Weights of a small transformer language model.
Size: width 256, 4 heads of 64 (2 for keys and values), MLP 704 SwiGLU, 19.5M parameters.
Training: a variant of SOAP for these matrices, 511M tokens.
Each number is 128 + 24 x the weight over the matrix's rms, rounded and kept within 0 to 255. Layers, rows and columns count from 0. Numbers have three digits each.

# layer 20 attention value, 128x256, rms 0.2, rows 79-112, columns 192-255
163155094102068123148147101073141098199126096156082098113166097132072115130085164121088116130150104143142148098134136126134105143155162149113131112131122149202113091177135160155097118167160172
160148115108170082083149141132090167147125148115129157150102132180125170124159152166092120154063135123159122129156208135158110148131153130123119084126080121140059139166150126182077149084119132
123142104151180135135106110094126099139162128153087143125104096120115110141108100092172154115152139062123132149140130139163134133149120133137091114097126136114108167166107093144107162141152104
092169083112157104109161134125111135152060117167166136076116144105127151152141147134107117106117145123113155144118096127076159136111157144179164152113154141130107146096102134126108110131141100
154143137150068132132081133148139129168142154126139135087143130173092118168083148126108120126084087131110132105113101101120138095141178109105100086113076080136129123082132080135143163147141167
140158125080080081122087123099149143087091156110098148147095113090114110115126102099091170097082070139111114073152114134138146136112076093077138106097131114170168119188142127121120156104157171
131194138116132110090158097131083159075144198166159171093123107136116126148132142132161120111122097138139118119165133143117111118152123127197126113110113133138139126085156077138147150173145122
141128146125129155091107116099130118142108078122135110110113105158174159143148111112126080124108113140104163152090154174104122137163145126107109121097111162119075134160154156156114134141072089
082110100122119131136100139091114111111102135105171120143125116127142131147106132153116068119093081155131145162109100094098118146154098173142143153112125117140172114137134097159121156140110177
136166124122112118095121103144121167130170118126160133130160140107121147092160160136124109110133109130124122119066163138162170122086151100146140131087130112181109123149129118118141166128147138
121155076148116126142132090100111096132138169144133139085136156075141097138161081137162107141121167143110122133108162118116106112157097159136093141142122092206128124163104133196077130104117107
130075105112111147087159155115096156116145142158093089134115118107127156111143113134123091143081081136118124177098137142160110101120138144164096181175149079094138071114154102122109149153121130
151149110152164127168098144151130140112142134174104179157098108074153158175146121165153110147113101145073168133135130106181169173115134121105108093117194183137072159123124121143118162159134098
121092061140153104098108109127126164167120133066128165097121091102130173103132113111131072158148145134110144118057139150155116102112094128115143100128150114129126112123143141076080095139129128
183142129115146082168112101144145166149144095125170131117134130171157066129128077099137086134128130140127124119122138137184150120138127154153203132122141118133158113094042167139157155147140119
135133111108126115098077142111170180132110170113133149114106149119139088114138143157160137170126122141149135156149162157153078124151137120128094107117161158121172105109108101139121137165175173
150142156152132137143133087105151100138102080139144192138076188116173156122141151133095143136131160109109147112158118149108126100098121107146108140129154135123090167121099117138129169108112116
141100109141162084146117124119153173115121083133101119132142113162074126153115049138168100150117137139103150090103168123128128096133090054119120181097091105143125186146110130188123145119131107
180198129162178153127145116075124083098130148112122154142124149123112096137074169123116150109156158116121109182112174134174097141132188103122155129099101139125133142116148134122129169140149178
139110122123160149139106121150075143175135172147144127094158145156078136167134104114099137122158104135136141132093158115117116113104145100135133137117142121155119105146130139148157138158148101
170109076178115132110148111201133105141093140047098144118102141121146171146152150139101137140145127054094094131150133100133125162098088132160102107120151163087109076160121176121138134106113163
126152137140145156140133158146139129122150139094134159110097140138137138151144127093071126137107133106143118135097109118179140129125129110166101123098120124147142108159095140103113143125139084
180107106134188141140147125166182123118104089147142100122151119110104125114111159085107159135143150105142081130150168141114136155128107153153082174146114141101109102145074146127149106085094163
111150110093186139098125122156087128069139031103110153133152125173152132149147172106080106179164142114104085146142110125120133127151142157137104130132118163156165125124111105080091104149126129
155124109151168128070126104163154122092136119120141138137125126139078137124138079136115104136115163128133160112117129126133106113107154165128097160127141117097049093086125107127111166141154123
093138105140124124141136080165100074123149115134067097181136148122132149127096139122118132086152074138088084179089099135160182123096145137114137083148111105116115149128134107092108104119102143
095110100138119163116150125105109095089120146107078115038120124125148132099091134130141096126157147143140120125160147125124139140122103126088093143100125124127091127101084141177174113089147131
127126084137052114173065120142114131124085076144126106108118133119158172105118130119154131122139162126184149112092137153125144126147171096112173161125118157090122143127105127141147126105097145
151101143119162108186082120107125146092127137144130123168077131108100099152145131143169141132096138099137158113164144122116128112132157141094064102110134146124166140149092195163107113098040119
122154149132092168122149140088133164122103109166145133117186159101090144154095088136133104118089132143117099160177145101125123097150122130144121182123125121045107106203100145138055138099158149
149124134102091137085159137172086082069103102157168156130119130128107127137152109118151131151097137107123115161093114128148130102129121138121141147094156100159126072119116190107108106097158165
121124170175140122116060089108119148115162173113106148158098079150126134104120178105168136092126165119159180145107143129128163132116141132126058120169164112105113123141128154137113180102123165
113131143148154120131122134131115118162064149109094150176130127171150133140112118088117106136105133129107114100151124136112117124168111117117170156124166102145145131162075107093155151173171133
079145126115134107105108109106098156110120134099154128075150112156101124095127117171091155156126142099171084140161117165111094123133134119145137130172126075138162115159123119091128155123078082
# layer 20 attention output (transposed), 256x256, rms 0.168, rows 143-175,207-239, columns 192-255
144114143124135138109139144152131107127122140119128139123127102114159137099114156109110143122117099113112164151097130095150120126145122133129142155163114129140125120156119151148148105121147131
142102120131152140114112141115096122154119127119120147110134146140142120150129121155146122135092122087135129122138098116140109130114160152180157148147125104120160120135175145114122117147139105
128131099119134136100160147121141148110096118127126166186142127121134110145143121144138151170127107146134143148143119136170181135113146108133119109139142104134131096156125157148123097140133164
129184138117151109102118088110160100084151135130110152104132146150152121116156140131139114111120139122118151139101093160112131094131154095097123128144162111113145177146098110143128121095148139
112138079144103137109133144126122125107122112120117126112140103123103132113121118121096099142151127107135131115132135120095110125143113134151113108092157129129106135150080078093104122133150137
158133128132125129146163141136118130114165113104130130145146104140109125128132122131152125166150097129157145138096091120118146102093103139081135098119094105126113102147134109170152129125176124
115105105106098119165157174119118106114098117097177123154115143118107132110109103155136089100111124101141155124111132138096111121157141058129156134133150099157144095162149132125109142111148128
164170133167124131106106125116099140126141056132080116140124154127097126142146128113120085114111104094108087128122142135091117151121124153125109109145110139140126136143109140138126112139129123
122127098108173138184152109143132120098113130148158110137099168138112128132149137092145134133151128104111140092140103155144122165121132144113124140121151129101121134129127139154121120140120101
141120103138128109176151113112110152091148147122129095109144100143123105148140114143129158155140130139140135161157135133146126146135125137120142133145122075118149149125160115133136154149142129
129167113105127143120139157156108118133146133148151133116124127090132154111153145117085133137135106134080132130112085153135163158140120137150109099129149152126134124144139180138116128155161116
145139093141104131140119132082135135106121157122151154122102110140143097143153158162137153108111120125138085131105150115129138127120127124148116144119120140137129117137105108098141134139123148
102169095140107119115140093123157150127126123157120103169152137139123127127100143107132174153138156143135162112156147115144116116119179120141133145143154129151151125116127142119122114121085128
106152116164118124137126128161153127107152137113144100152116145128108080137093132100140101127142108123115109169144108161157114131176147127154122114129132133141116106135108115134125088102140147
103163145114146159133118136122115088130110091128150111122143147146135138153143153117124134139171103133161095153127112138108108132133078115140081122143134148106081133170103122132163097154137127
121129117123128131132099191141145133133091141128151132103111099134114117116110122119121138118160110126094108139126138180138132123090144110151114129153115133145115123127123113127152129135110118
124138122123144115109172145145152115118164153168140089117108118105119129175120135147118120136124161148083111139118100114144120113149120127147140121111108124109126149135135121140181151112118135
136133139129131102156158156122113169108106123155111146129124142130180116120120123148108126139114138106137133124127145092138127120099087098122122142109130161126141061159126166125124096110153110
118137137152133108141121127123158141098161137124091111150109147105121110116151084153122121125133144137139134118125130126135090130129112130156134164117189119096132175124122122155143119155138154
131115123117113151153107133135144186160146140119144129133138104120157134166117130114087103138114101128154153149137125115158138110147148145100139151132117126085150132160100142141123084103114119
133136103100125093155121119150153138091136128134121131091096117153120143133143145126120101107122092129160143102149119145167130134096131080149129174151104098111145140097157092137112156099087117
141123153148125139160139110162142116118135135139129125124137112182135137133146121162144157158120138167126120121190137171140133122151160136120116127154135147105145165118137137130117090132122128
202142135145097126110173121167063115157114166110109140145113162141114089127110164127164156140127135150134167108135119120160117152127146123102125134105161126065144160115140107108080148122108121
148144117127144122130121114118161157143140097154115147091169129109116080151104132128149128160114109120120099171137167142155147157091107158107149144120127149102112125133103131110137147129079113
146149139128172100160155139085122128100139171127131158135110120129141107139120115164122145175125120084145140115114136129141118149166155119126112134086124138138115106140125141093131126134123103
084108152148146139138140087115099119137130113106130150137124085136129143118148138164167121155142117134110166147144139121110150139140131122138168119142146112106176132127111140102136138144092122
090131115130137170153130118162152148115123152127128122134088125142135103135154139120120132192141143101122089152106159139146133085123135115098152108146103139130092151113125164129108138177136104
120143133119099103156142112116119110152134153145099134123130136151164143120139110146125098119134100136150112106119123170112133148147165164106125137167118123112165128122116109147133122119150142
096110111118149121153156146089119164134105136104154133134125076113131089101144161116110172113139084139098123130127146128114159122134131117132123129096137176085132118133138175126105123145151135
134127143087138114092129103154123143161141114146136130100151146132136132117090128104133110125121142136154123140180123110118146099144128124131129122129107131155142116136128127157129128111093130
141146120151109141094109123115110105162097131138113135126146096136106125123148135089151134125185103132114145116101147121174122130124140106144144116125127125190153146113126112147129145103145147
098105113112141106139132146128119130191100112154135121081171139173143100139157158124157153157128135161137149117092168170083128146156111132143093099083086100147110143118139123090136184187125123
172108112140134105131103087141108113145101137116137154129141139135131151130116162162118127135152124127157083142151130136116155174099154130139119122101111116124110122119150130128133141162113169
117161124152155155163108128100094100119118099150162141144083176151117141151165120145146117136136164135137084111176139204101151151093147124118104100108136133102120122111142079143168188077132093
101125101125103102115088162154171152132170122148099102128093074073135090093157086080128146060130176161133128127116194137087142075105094094120112157135183134157107170112068109065132117121097117
150085178157089138170070088140129088170094148100094076081141163151103150112122104116055111089145154169122105109105137091096102112171139157141116194140129160150135163115132124084177210112124103
120072111117127144137115183127121136193164083099121136186162104112091133099130127135164186178132160117123076124126138145148147194176151159144136153119105106148134103108153122086126174137084105
093123138130148132114143098136159117176097156117115128175107114133167176106114132105122148087090143124138138162138116116191143162117091131098170147151108139158160146131136176162165115110104127
044115167152139127127117085104137067125111143169140097135107151138129117152131185103060081107129119112099074111158173142140127163147163143167122155121138130105127142121107184080077138178037116
080125162153144117078121116124121107100147119135124128097220106089142154144193132079140163113161110122110140170117149100126146166067119180081111139148108161122106120094087155142143130111135114
099097125101169138151145137160184112151072176148120160103173121119157108072094130191134188123206153157201125120133129093144122080104112130141149150112145068095120177113107109093133134116153143
092130178162080087018125119097139160139121115111092160110114116126163118098106114171107139152128171134144127157099166104116137056102133131114133088178107111111106113126113122110126160117149128
114133167123175133084109161156148156162139134134108181140098178062189160080105160122128147110124125153093140069113106143092098114131155147142127121118079155139126144121075126112111093177124082
129078155145162055124128144103184097124110076078127160139155099177117112146112126126182170118134066156156124143156115111112115126077175114093178214120057093114113150140100093134137158073130141
144117118109151114114126141154147095134156110142100079170131148138130116151101106123126109139135181148156178096170098168132130100077144133079150116138200125105131153097175157162121099137158111
098106193086139133120123161131132147138167162077160132093141074139127108162118059158144091122160099123133043130095100174117135142150091152125107121140078090080116107142133134141089124154189155
139100178137127137125154174111100142118133128148118148095135109127173147133163096170122142118129146143191160103158124103087122133085120119113129138096128189098121149124131125162128155150094152
112050083127113096096149085144120165104138198103117164157118158122130113094114135191170119146112121128081130129104115142074164128123162133152111119108136137143188082079154170071130162107043163
160116159135130081153143103117128116097192123119098118199070159145129132103165152171117146129146105122153183115126093081090176105193108134073154152139089096150125121127129128129073110109149151
136115128115139139161129140102090160132094109078107170151158147158138100077118148073150180111154104126174135113110124132104140198139136110098089169120154143155117059140082126138061105154128124
114130097136079181095114083123096099132167177073143135107149099074105110153107132103154145131140127141155185139132092191129144134215174174122128121084112068123094179128114136108128162121092152
098138113098132161145132142144096093161124109103168163112145145094168150089157124147135099182161013120111109110169100114144189138110129103094164076156067135151082110147079144101121092124153092
178144195105114134104161102088147104116102140126117100135078138128086109106121112110155119127104133164124106116159149212097110177078126137124131121138164108140123145127151113131076174134137125
080119147165148141145149180110116061149171128171144094145168098113134114052142072107152155166115188169105125155160137135082106145154159159047156074096124133170124119136075189124141128180197183
081166100125146143095105113117079083143137127142132113112102143111118137099093112117152112087152134082073155130077139055134122131138077078116125094091095112093113118125074092123186153111123107
111156126091110128146061129085178139090146107156111156134134100132165172118120092160076108106101118107093086135157152078079116104142166105153133099163100127179114139109124168140189101110127131
098102097122087141108089125148130098092110202129116120172108086134144128084191135130128139111160138108180130104131095105124116110178123117112157128121157086180126162128164117172173164165177113
051089115135115172103103063162118088143174109138133087135185172178114133137151172103131141139129112165135098130139124164120113134101099137108178097146167125101125106155126160136136102100095182
135146123096123154095143122166208162094115147127143148069150158167127113151128125092109141147126197126117070117097116138153088097163084149130081123098146151179094160128114142165133142113159124
172168209121116074106148158141111114115187120110132149117162136121112151152108118170177109061143092140175153079104132130103088180124143159177059143104180094113173121139178118135152082110132162
159138123145247150091115111147149183090107087092163105117105073153088114116131183141066146175129127093126139172125103079130116111085099079167125122109136091175075112113163131115072117122132108
110137107162091171035138102141149134120165109190100116140121191139150171151094093103126083131148111100165123127136105204160130167134174123134168102103138108163102150093133072093165172124111158
138095114189151152153122160119129091128132162110110128160113098164108108105196134146085151149123089108139176107100155152139080187095148147114114154133165144175136139094123047079113125178157140
117145129098176091155128106153182131148171165113109100113143170052099137141115151168078120183064133157156116180158064190127087121153101190116132136132145175079092129100119124146126134149111104
143150146140114133143165111150108089111184168096179090191084125087102171108089109142080106081115104065121046136159063078176116095113174116090139134182141144126157145147147113184099077072131145
104163170116132199147164120170183178154132109150091113110132117121135118122157097077118109133089102082141142181075121151123120081142098148076106106152156112126163110152138126138111113063099120